Each number is 500 + 50 x the weight over its row's rms, rounded and kept within 0 to 999. Layers, rows and columns count from 0. Numbers have three digits each. The size before them is the row's rms in percent of the matrix's.

# v: layer 13 attention value, 512x320, rms 0.0463, rows 298-319, columns 120-159
# o: layer 13 attention output (transposed), 512x320, rms 0.0791, rows 298-319, columns 120-159
# q: layer 13 attention query, 512x320, rms 0.0648, rows 320-367, columns 120-159
# k: layer 13 attention key, 512x320, rms 0.0607, rows 320-367, columns 120-159
v298 107:562480538482503535456522453441473544509506584431436462601530474486538483423539455552469485449499413577515538544401556415
o298 111:505545488571432466515453429504572496502503556498509446467539578472586614587487514482563533570521534474367442445562534472
v299 096:513553517482527501541483543510506467474537452440484433557576500488580531487494512512478426494416488556443593535485501423
o299 102:484505586532395461533514466512505571478527525558492503505557548464516443440516486491472543499507461479530498531556576522
v300 099:626490481397506485430560498525582515480501513488489401573395473555572519608521571561438536428562382428532490499559512460
o300 105:439488501556464462525482498437423451598619516468473476472589541519421533456496396474454496492430536544505520551547492502
v301 106:422517441486534496440663479486510411543490409523494471464470486496545488472332580521489485415518488597560514536489411479
o301 111:491466493527467395586550406500482538584541522465427495606380448460476634468476477419540513628493543510496505422506386472
v302 096:485562614481541497593619448454483473548440531471455446527427526489421508569433592484388489510572530470542511511505433436
o302 107:476591460497439549499514449491518473530546443568499469499476466435503434424530472464498516560465425537538466478528481494
v303 102:604585490472459489502414562520558623494474516479484406527573499532506557574560476454532494540466460455543557467517538464
o303 102:453552487523538550495453548432440443459450589487538520437555477472493467452450410498402415506465457528561426577512567480
v304 098:567490587563481473543506422436511429545522584456545392565473483485585445473494424549476507506553433476397537489440546499
o304 106:480516497541539543429515440458532551471479413487544518419429645551436574461536545485564474511543526567400523460467539416
v305 091:503559550532548464509667505528423548471420552520503499496555489501511486435426513517483443478497449501528475517533477551
o305 099:486521450589430529532513476534474463473434422486535477550370496474444448515436517457592506519536565455497452401434449460
v306 104:574514506578449484561420492440559474536523487466497471549529497494565533546530525450472428479479504453533522531527626512
o306 111:527508528462504553491449493435501549402520556490644532346532692523455574443537469477516412460602494541513558519423516424
v307 095:415429420494516496497473458487528479535406486458501498492515508487400567375521514501440417486516524539479558504515409498
o307 102:573522484459507552580554519548544488545510641500535485527481505488653534578600561528613515639515500523517483442467593421
v308 103:453426483463501488450444473537533508524520613546457505554495486521402497492502342476488507495513591613434546518488477491
o308 101:531497501470543510510510564534555530526472511542542531477451491508560516518562585497510493558443491474493462588586485550
v309 092:446441545531514534482494533516574452711468489419506377561497490585519541512478593438423507475500510559435578517551484509
o309 101:602462558529528452466502496491537446498566506548530515510519503417482466419535492498474514464546439515489546441503545464
v310 085:511531532567517549483442431454587485531545521452501526484573500463658516496532413500490636512348565505489435469514613566
o310 089:496506522493495475544531580551501406499468540476523497514506464540482414591416466502510460472605484505450562542592488473
v311 113:510504512512501485535465473399497403539454461436544477520514494505525495493486618474382501463505493537502555518552435486
o311 127:595557535526497568540502486485559583462644521532495492457515486378457511464468495464499458496584499505508543434506548438
v312 094:525533549506494506493488564469477511423491432515515549493484470453418490467510429513550415517529518514444497547471484479
o312 103:472544431483481558480470476447426559496405480421568487448524601503489558563436505529514480478483541495585517490465557500
v313 102:534492401492492494524508537443513458577509542415478545544525490400549516471495421522558476471490531542426457549476584428
o313 106:451508496510433539475478506533542595406397427552530550524493623469473465585561499512586450532587519453511520411511445464
v314 098:532507522490443487485460528541517582401542479442548531589534509505488560476519345560547449493449500418490524516432564517
o314 104:462551463479489519489452541481459503471384455491502525384524407539572368535528550544482448456483445558483397583454526559
v315 100:419485594568500507546433483448576534454409505432470508463500473445488468466473442537571447547480535566489509545371524515
o315 102:481474492433515473519451409531463532458440450563551496466405616448568505510492568577507539516450503444481482529519488522
v316 100:576506550566529553481600445476403521531499432492494459530525542441425525509445486509421536482533490421416407462509405532
o316 104:521579515569478491503490533501421456552606447509526455512504423556499418464436531544480522513431537514561546509557483551
v317 094:421478439494533509432575462472594448567447512536531662432525534432408541450601489462515514492522555477488434499521425529
o317 096:503477419461445433575476524570461516507479549524562479481485300484530444575483506510508557494506512458566577529532524492
v318 098:524412588496497501540543537403431531504529538388433423495516519455525484522473486547470486524469439500510481535481528510
o318 100:544534461516433512484530428514530499530507404513489548440502418592569514491507467507518530443490556562474529539493481558
v319 103:537586666568487462559541515528502491467426635513451469515509515447501508570506511414424517536480495500553479470578549437
o319 110:474545501437411547505473538452525495515528449555520455443510639511447429458454443506445498483547431440493458539521414517
q320 083:485455616534476512436485436404486494480493503513603529509549487492577508462521417514534644419458442481507563510538582492
k320 085:502569573556472465454490482457471544577550427463442521483500318543526458490421484487587487512448487549611480410407576490
q321 083:508477504457593486460520409502563495444588468482529427591518482427567488434568539477534507409533424471535539484633555501
k321 078:558483467559508411534498499449392503594493518480544466596430478459495431458540533510493550509481466564535499478539541488
q322 097:594523524480501442466533572491530542455479466530492567497534456584590504523481464550445505461567439474463460479513501483
k322 097:556541530545507474505430507557459506473534507558531520482523443519476510535528602520489515506545416476487478409436506447
q323 101:431490522473476526610442471429501519454461475516520474425611512543466449494518423511492474504469602505464430448493510511
k323 100:434523532572443521460545578413417493506440525503453538502510459481533419527541438511510572406478530443454463522538604557
q324 086:499497559500478400459540543541518501517571454555451607505398463466515482504410509475475502471514439485456541494485514468
k324 081:464457479452589555475465482536580476509578455610451476449498632450411622471471493512471447550565494529404552482487452480
q325 100:431507543520517592469503494454511507506468536551556538403484452541508437619445436429472560433539538541545562495445487441
k325 101:558596536534517447414489473492482556499565431539474520465579379553464428508451480464483451439483502507538561414398487430
q326 075:544411515453442530552509499518580579392471495546527546492501536492495442526551522492509511492553507474576429422602451495
k326 076:581453561547406433451515475517430504440513520479477589584453366514539371501519550499466508452511530493545420442464553513
q327 095:468506522521472520460554499484442518501453531472452504400513527440513497494524458511430571459507451424580558551445598500
k327 086:532509479497640513440456467505404497463505568546521529409520697496475549538533489465496539529428494474476576494493525536
q328 087:623568438547473498457486656487426529502518458487457545429525461533501490512382439588473427580439544455494468553440523487
k328 085:572540486480474554519457564545519523426433540513530599481536641423509554512426535535475456514484475370519544510515436483
q329 096:490444498517586507612505467555473548458565586515601419479420468484430471575531457501522516496513523504565460462522433510
k329 094:500436500511527487508557499452495427445448479454413464556504500525512416476533475552472468369624585480535507528570495511
q330 096:461518516459516524521402510468425562520388484496520439428505479466444446436534392459502485526478473458540445516421451456
k330 098:535554488436543561502530491426526580523397496473511513511441486487497549547524429490501459536450496500650421582453573533
q331 075:581472602528526522494497457430530481442602489499622539538504469556579490497467442486510581442548450528495602502577514425
k331 077:520537535583414445465509540473457555554543421485481510509508310531536430453410498489517496477508492569575446432447546460
q332 078:451620551631596496500499539486524549527589569457503473578570470538549514436419427503416461505502505523488606545563553413
k332 078:465509488521660534541538609518512494527443572529539510521483622511466570494482480464466568489490532525553503547525474524
q333 098:445520425515514500418487522478549458497423524558564527502399466562448496485487529550492520504578470512476431503383579440
k333 098:493522519472475476470483488443457542565479535575548534493549520383420373554536570454345418394541510516383533514441569474
q334 098:542426495541543389526520485488569456468575499508560546535528520577569600570407473437521565525554476504464553458577544484
k334 101:499470550605593572516482492571532483492579474469482470522568563551437626470442538542529532496580587482468513454510511554
q335 090:498441576514493476499444511474538502496527495552505541440536491431535519546496482392503663501530511477460552407547532422
k335 089:505516506527511457479487507535520479499595430540459587408488548506411548497475419573554487500519531469501500445443525446
q336 107:382452563478461518479512466503512542570500506600477563427547549353495499433479409506447547436511450393516556538497531478
k336 108:378497553473514503396472553521473443529546431546417448492587526448514438556467469446607458517497531542456483514483550517
q337 094:622517551487494456529414441503515518442480575446503545497570488531587460451459511533592499498473485427495554557580452524
k337 088:427563489565426479548515516470531626560500486433491534533490402526519490461432501510543493510511472592562502502515475497
q338 096:528454410547502485563516477524581612540420524483532499541427503515501462443525474459484493440611452490497479529483528485
k338 092:543409478382588484444474439477541518427426497474545492569508516495492516529549565515378512408538533581552546587495509480
q339 098:447561446530546529481575584515495454486515504596513498496427459475428489509487538509494498478560575493515410478376551531
k339 100:558564526492476492493475509508506546466532511606493535433496384389436446549494426470433461523595547462408550478394533514
q340 100:510487489462559613569429531524518532473510560535568421462538558541407509574491466448479484475523597481575464545427450575
k340 098:504500519493513522491486545582539544483378536477536461527567364520503399601485430456576548516550512503562538550594487558
q341 086:514446590499399447468465558449539506441492442568478481506548488597569470509575417494583572434455493462411426461513516435
k341 082:566520529514472492452524508520459547569545456583444563531426329473482438482458504526524519459497451443543383409360534453
q342 086:528564457446607494527391545503472546443499506546484534370511484529432495499449484490457510567529575556552460476380419548
k342 089:379522431478507574519518556538519522449389501492533474472495466541523607533510436514520508536508452422580445560544486488
q343 108:544558597551477542408536508514521466506536515427466512535468490402565482496526540534493467472453483515520555539499608461
k343 107:625516593514497496564507570532548515483559461474556551370516572437558560502476439467505510550437430575521532396447494544
q344 098:511464544597473479420549490492470501504468505479488534473507486498559487496498476485446646520499475516504542496509546449
k344 090:532489521495593470460431490543508480452501506512515585498502606483472593509443526516474540529445505519499497484472464520
q345 097:481605496508599572421589485481497438536471563513519514566503465544492491532490557544442506546544552510522455526406497524
k345 098:449542520572576529505472435398462419521498483437469541414474364518462551606461586500396533500484521539444555490438523463
q346 083:535519527501566518534537505510551461555526526546546510494488478467492530545456545454429467426450444546516523512522505534
k346 085:521533518567499484517462442490483515548603496579461432503510451496475499456458501557508489572548550552428551455530496426
q347 107:462495457533521456613556517427521525523523478469549523576459510553438521470510542520535531525594547618379460481534434482
k347 108:446502417429407517510509508451518467568500489496512495551454452503433461493520586542519507447585634558501435512474583454
q348 100:526489523462443437539431459520533447535524488479545451505491500502559502440572496545595548502558446522503498490548516413
k348 091:473546494453375463557508535489531464607537501563479487451473443524490473462496504513540463541515482585505442488411504511
q349 099:498580510478524439530387531484507509533422440463571487448517468580510490574518479440497481446563528488521508501461437428
k349 098:618521491448551484497498514495543612512531475473480502472553461550501545590519550532468468457596531431509495489504435476
q350 096:483521483536490452415490435522548473548458510453454570541461456573592480468513575511484539519565421524530535499461543454
k350 093:499468466509602513481481436485460413522526553525551603504454641528451583533550565486392556505499500523470498480445442426
q351 102:479547577575425546454566480496521438530506482497454499600413473513563541520476503587524516537564490548578606556411543390
k351 096:563559579510532551553528497481515459461539548537474488427510616489476646524453516510497497536553446535487524502424481489
q352 073:520524442461493486530534552507620461465504463513502529505542540503535504536560564454504558553512520503496475488576504587
k352 075:512511506560362448501545532506510491525547515500500499483479276463556375471485478520521578509481578487527478458501535494
q353 080:481461460458476488465449546493571421415439436483601515508548458567595571550608535448553513433513484510469498453486543441
k353 078:539523465517477476498526497528473553577502551524559516518559457512504439505505531470549549525513444411495544486530505496
q354 108:479453403511528540547579539449501490490545513557463609458447530522495481555438469459463535468514561538433449419474546539
k354 109:455453428530468539395477499503431402458524523493481510487551570525452516527586506520413512378563589465444527492532607446
q355 099:426541551469462498510472558491447495553512494502440441515493523491443506442490526481467435523480586534439458476456499529
k355 103:449450458506482538498487495488462436514457538440506453552545549416488445481551456404426564414465492409378452494497499541
q356 073:528495554434384476461607470467604491525586464530566559587461526485538491503552555559516596502508474540472554487587546491
k356 077:554528527543360453492500528468440453523561423534460495543507321508547376496468540503508487470540524538504438421430546450
q357 096:493487562543512504496557413487477445512558551498529479492517515468605538510529412505477600440550428555563592506496580410
k357 091:511520544559591517482498474446449470517591560576413489405504635516466643478478477541574554550506496594519568485456522506
q358 102:496437492482531519533445535472513556476453485487459508497557468563495464522533483501550394496520583431492369477495455518
k358 096:432515466450525485454536463470507514570434505463479520528362407572515463536545537463510538491465498520613291523463552455
q359 090:496487542518515437523398366476438528466383502436440471482536524434492453473488469528470436501473552469469511500472523549
k359 088:398453480497543521517512477459481484505403539435502492530483725470503573522532467475516529467477484528455543586559481588
q360 085:442491539478511535442550434517472464565519518457473629463566541449534568442438541487413536516435558557475552488489599493
k360 080:420477513553521639532461503485532491457554492463469485442555692541478580511507418461542507562457485501436534505538525510
q361 073:418516401474587500500467515572467513532460495484393451539430519477455544472510534504449407570503551527519394505435485581
k361 080:476391464464590576533505474483514422471481589495508477531465703498496615552569506481424573501519550492456488594556467540
q362 112:486500521493533449487462371453459543508542474386539468516519527442497543485502541563491578574402430524480532495563539586
k362 114:472489456497446540555437482483514462544451425468590467607529582493445483472490463485481512526425570483451519585610468565
q363 109:422521384519476518508514517546555547564504431527427449570488523553479493423569576489561412475519535520477439494518500598
k363 110:514435422447491506450540493533518436519445546563518421530418431481525409506586485502481516508495539445484380536504515465
q364 096:473455454508458503576626520474475495462501426476521529569385515567442484536444549607472469566494538578472400472571468617
k364 099:494473401502412546492582408437461438526530438463534478552450462528417469515531574478518482471521576549479504520492478479
q365 102:531515582500464394429440365457494432522513470441538573545537498540549557483520526572533580548453437516511589447448583400
k365 098:474551522493542604630470447527544447534528495467490509460525680515487698534471533557558492552530456557488480506473503493
q366 107:432492516470495522427473496500572487559494559564421528529507506492504505529505534452500515501494570511550598432514525456
k366 112:487515584523564509531495511472606475499576506505437556530493531547507559471507432578504521487460504525491511496530454519
q367 089:485543526487516470405505455502501518470438432510566579516511472549519484480555547557507604518430481524455545503552537465
k367 084:441565540589485519485410481518500485532522379507458568453464404531501474522455489531448483542473473491530479443454615484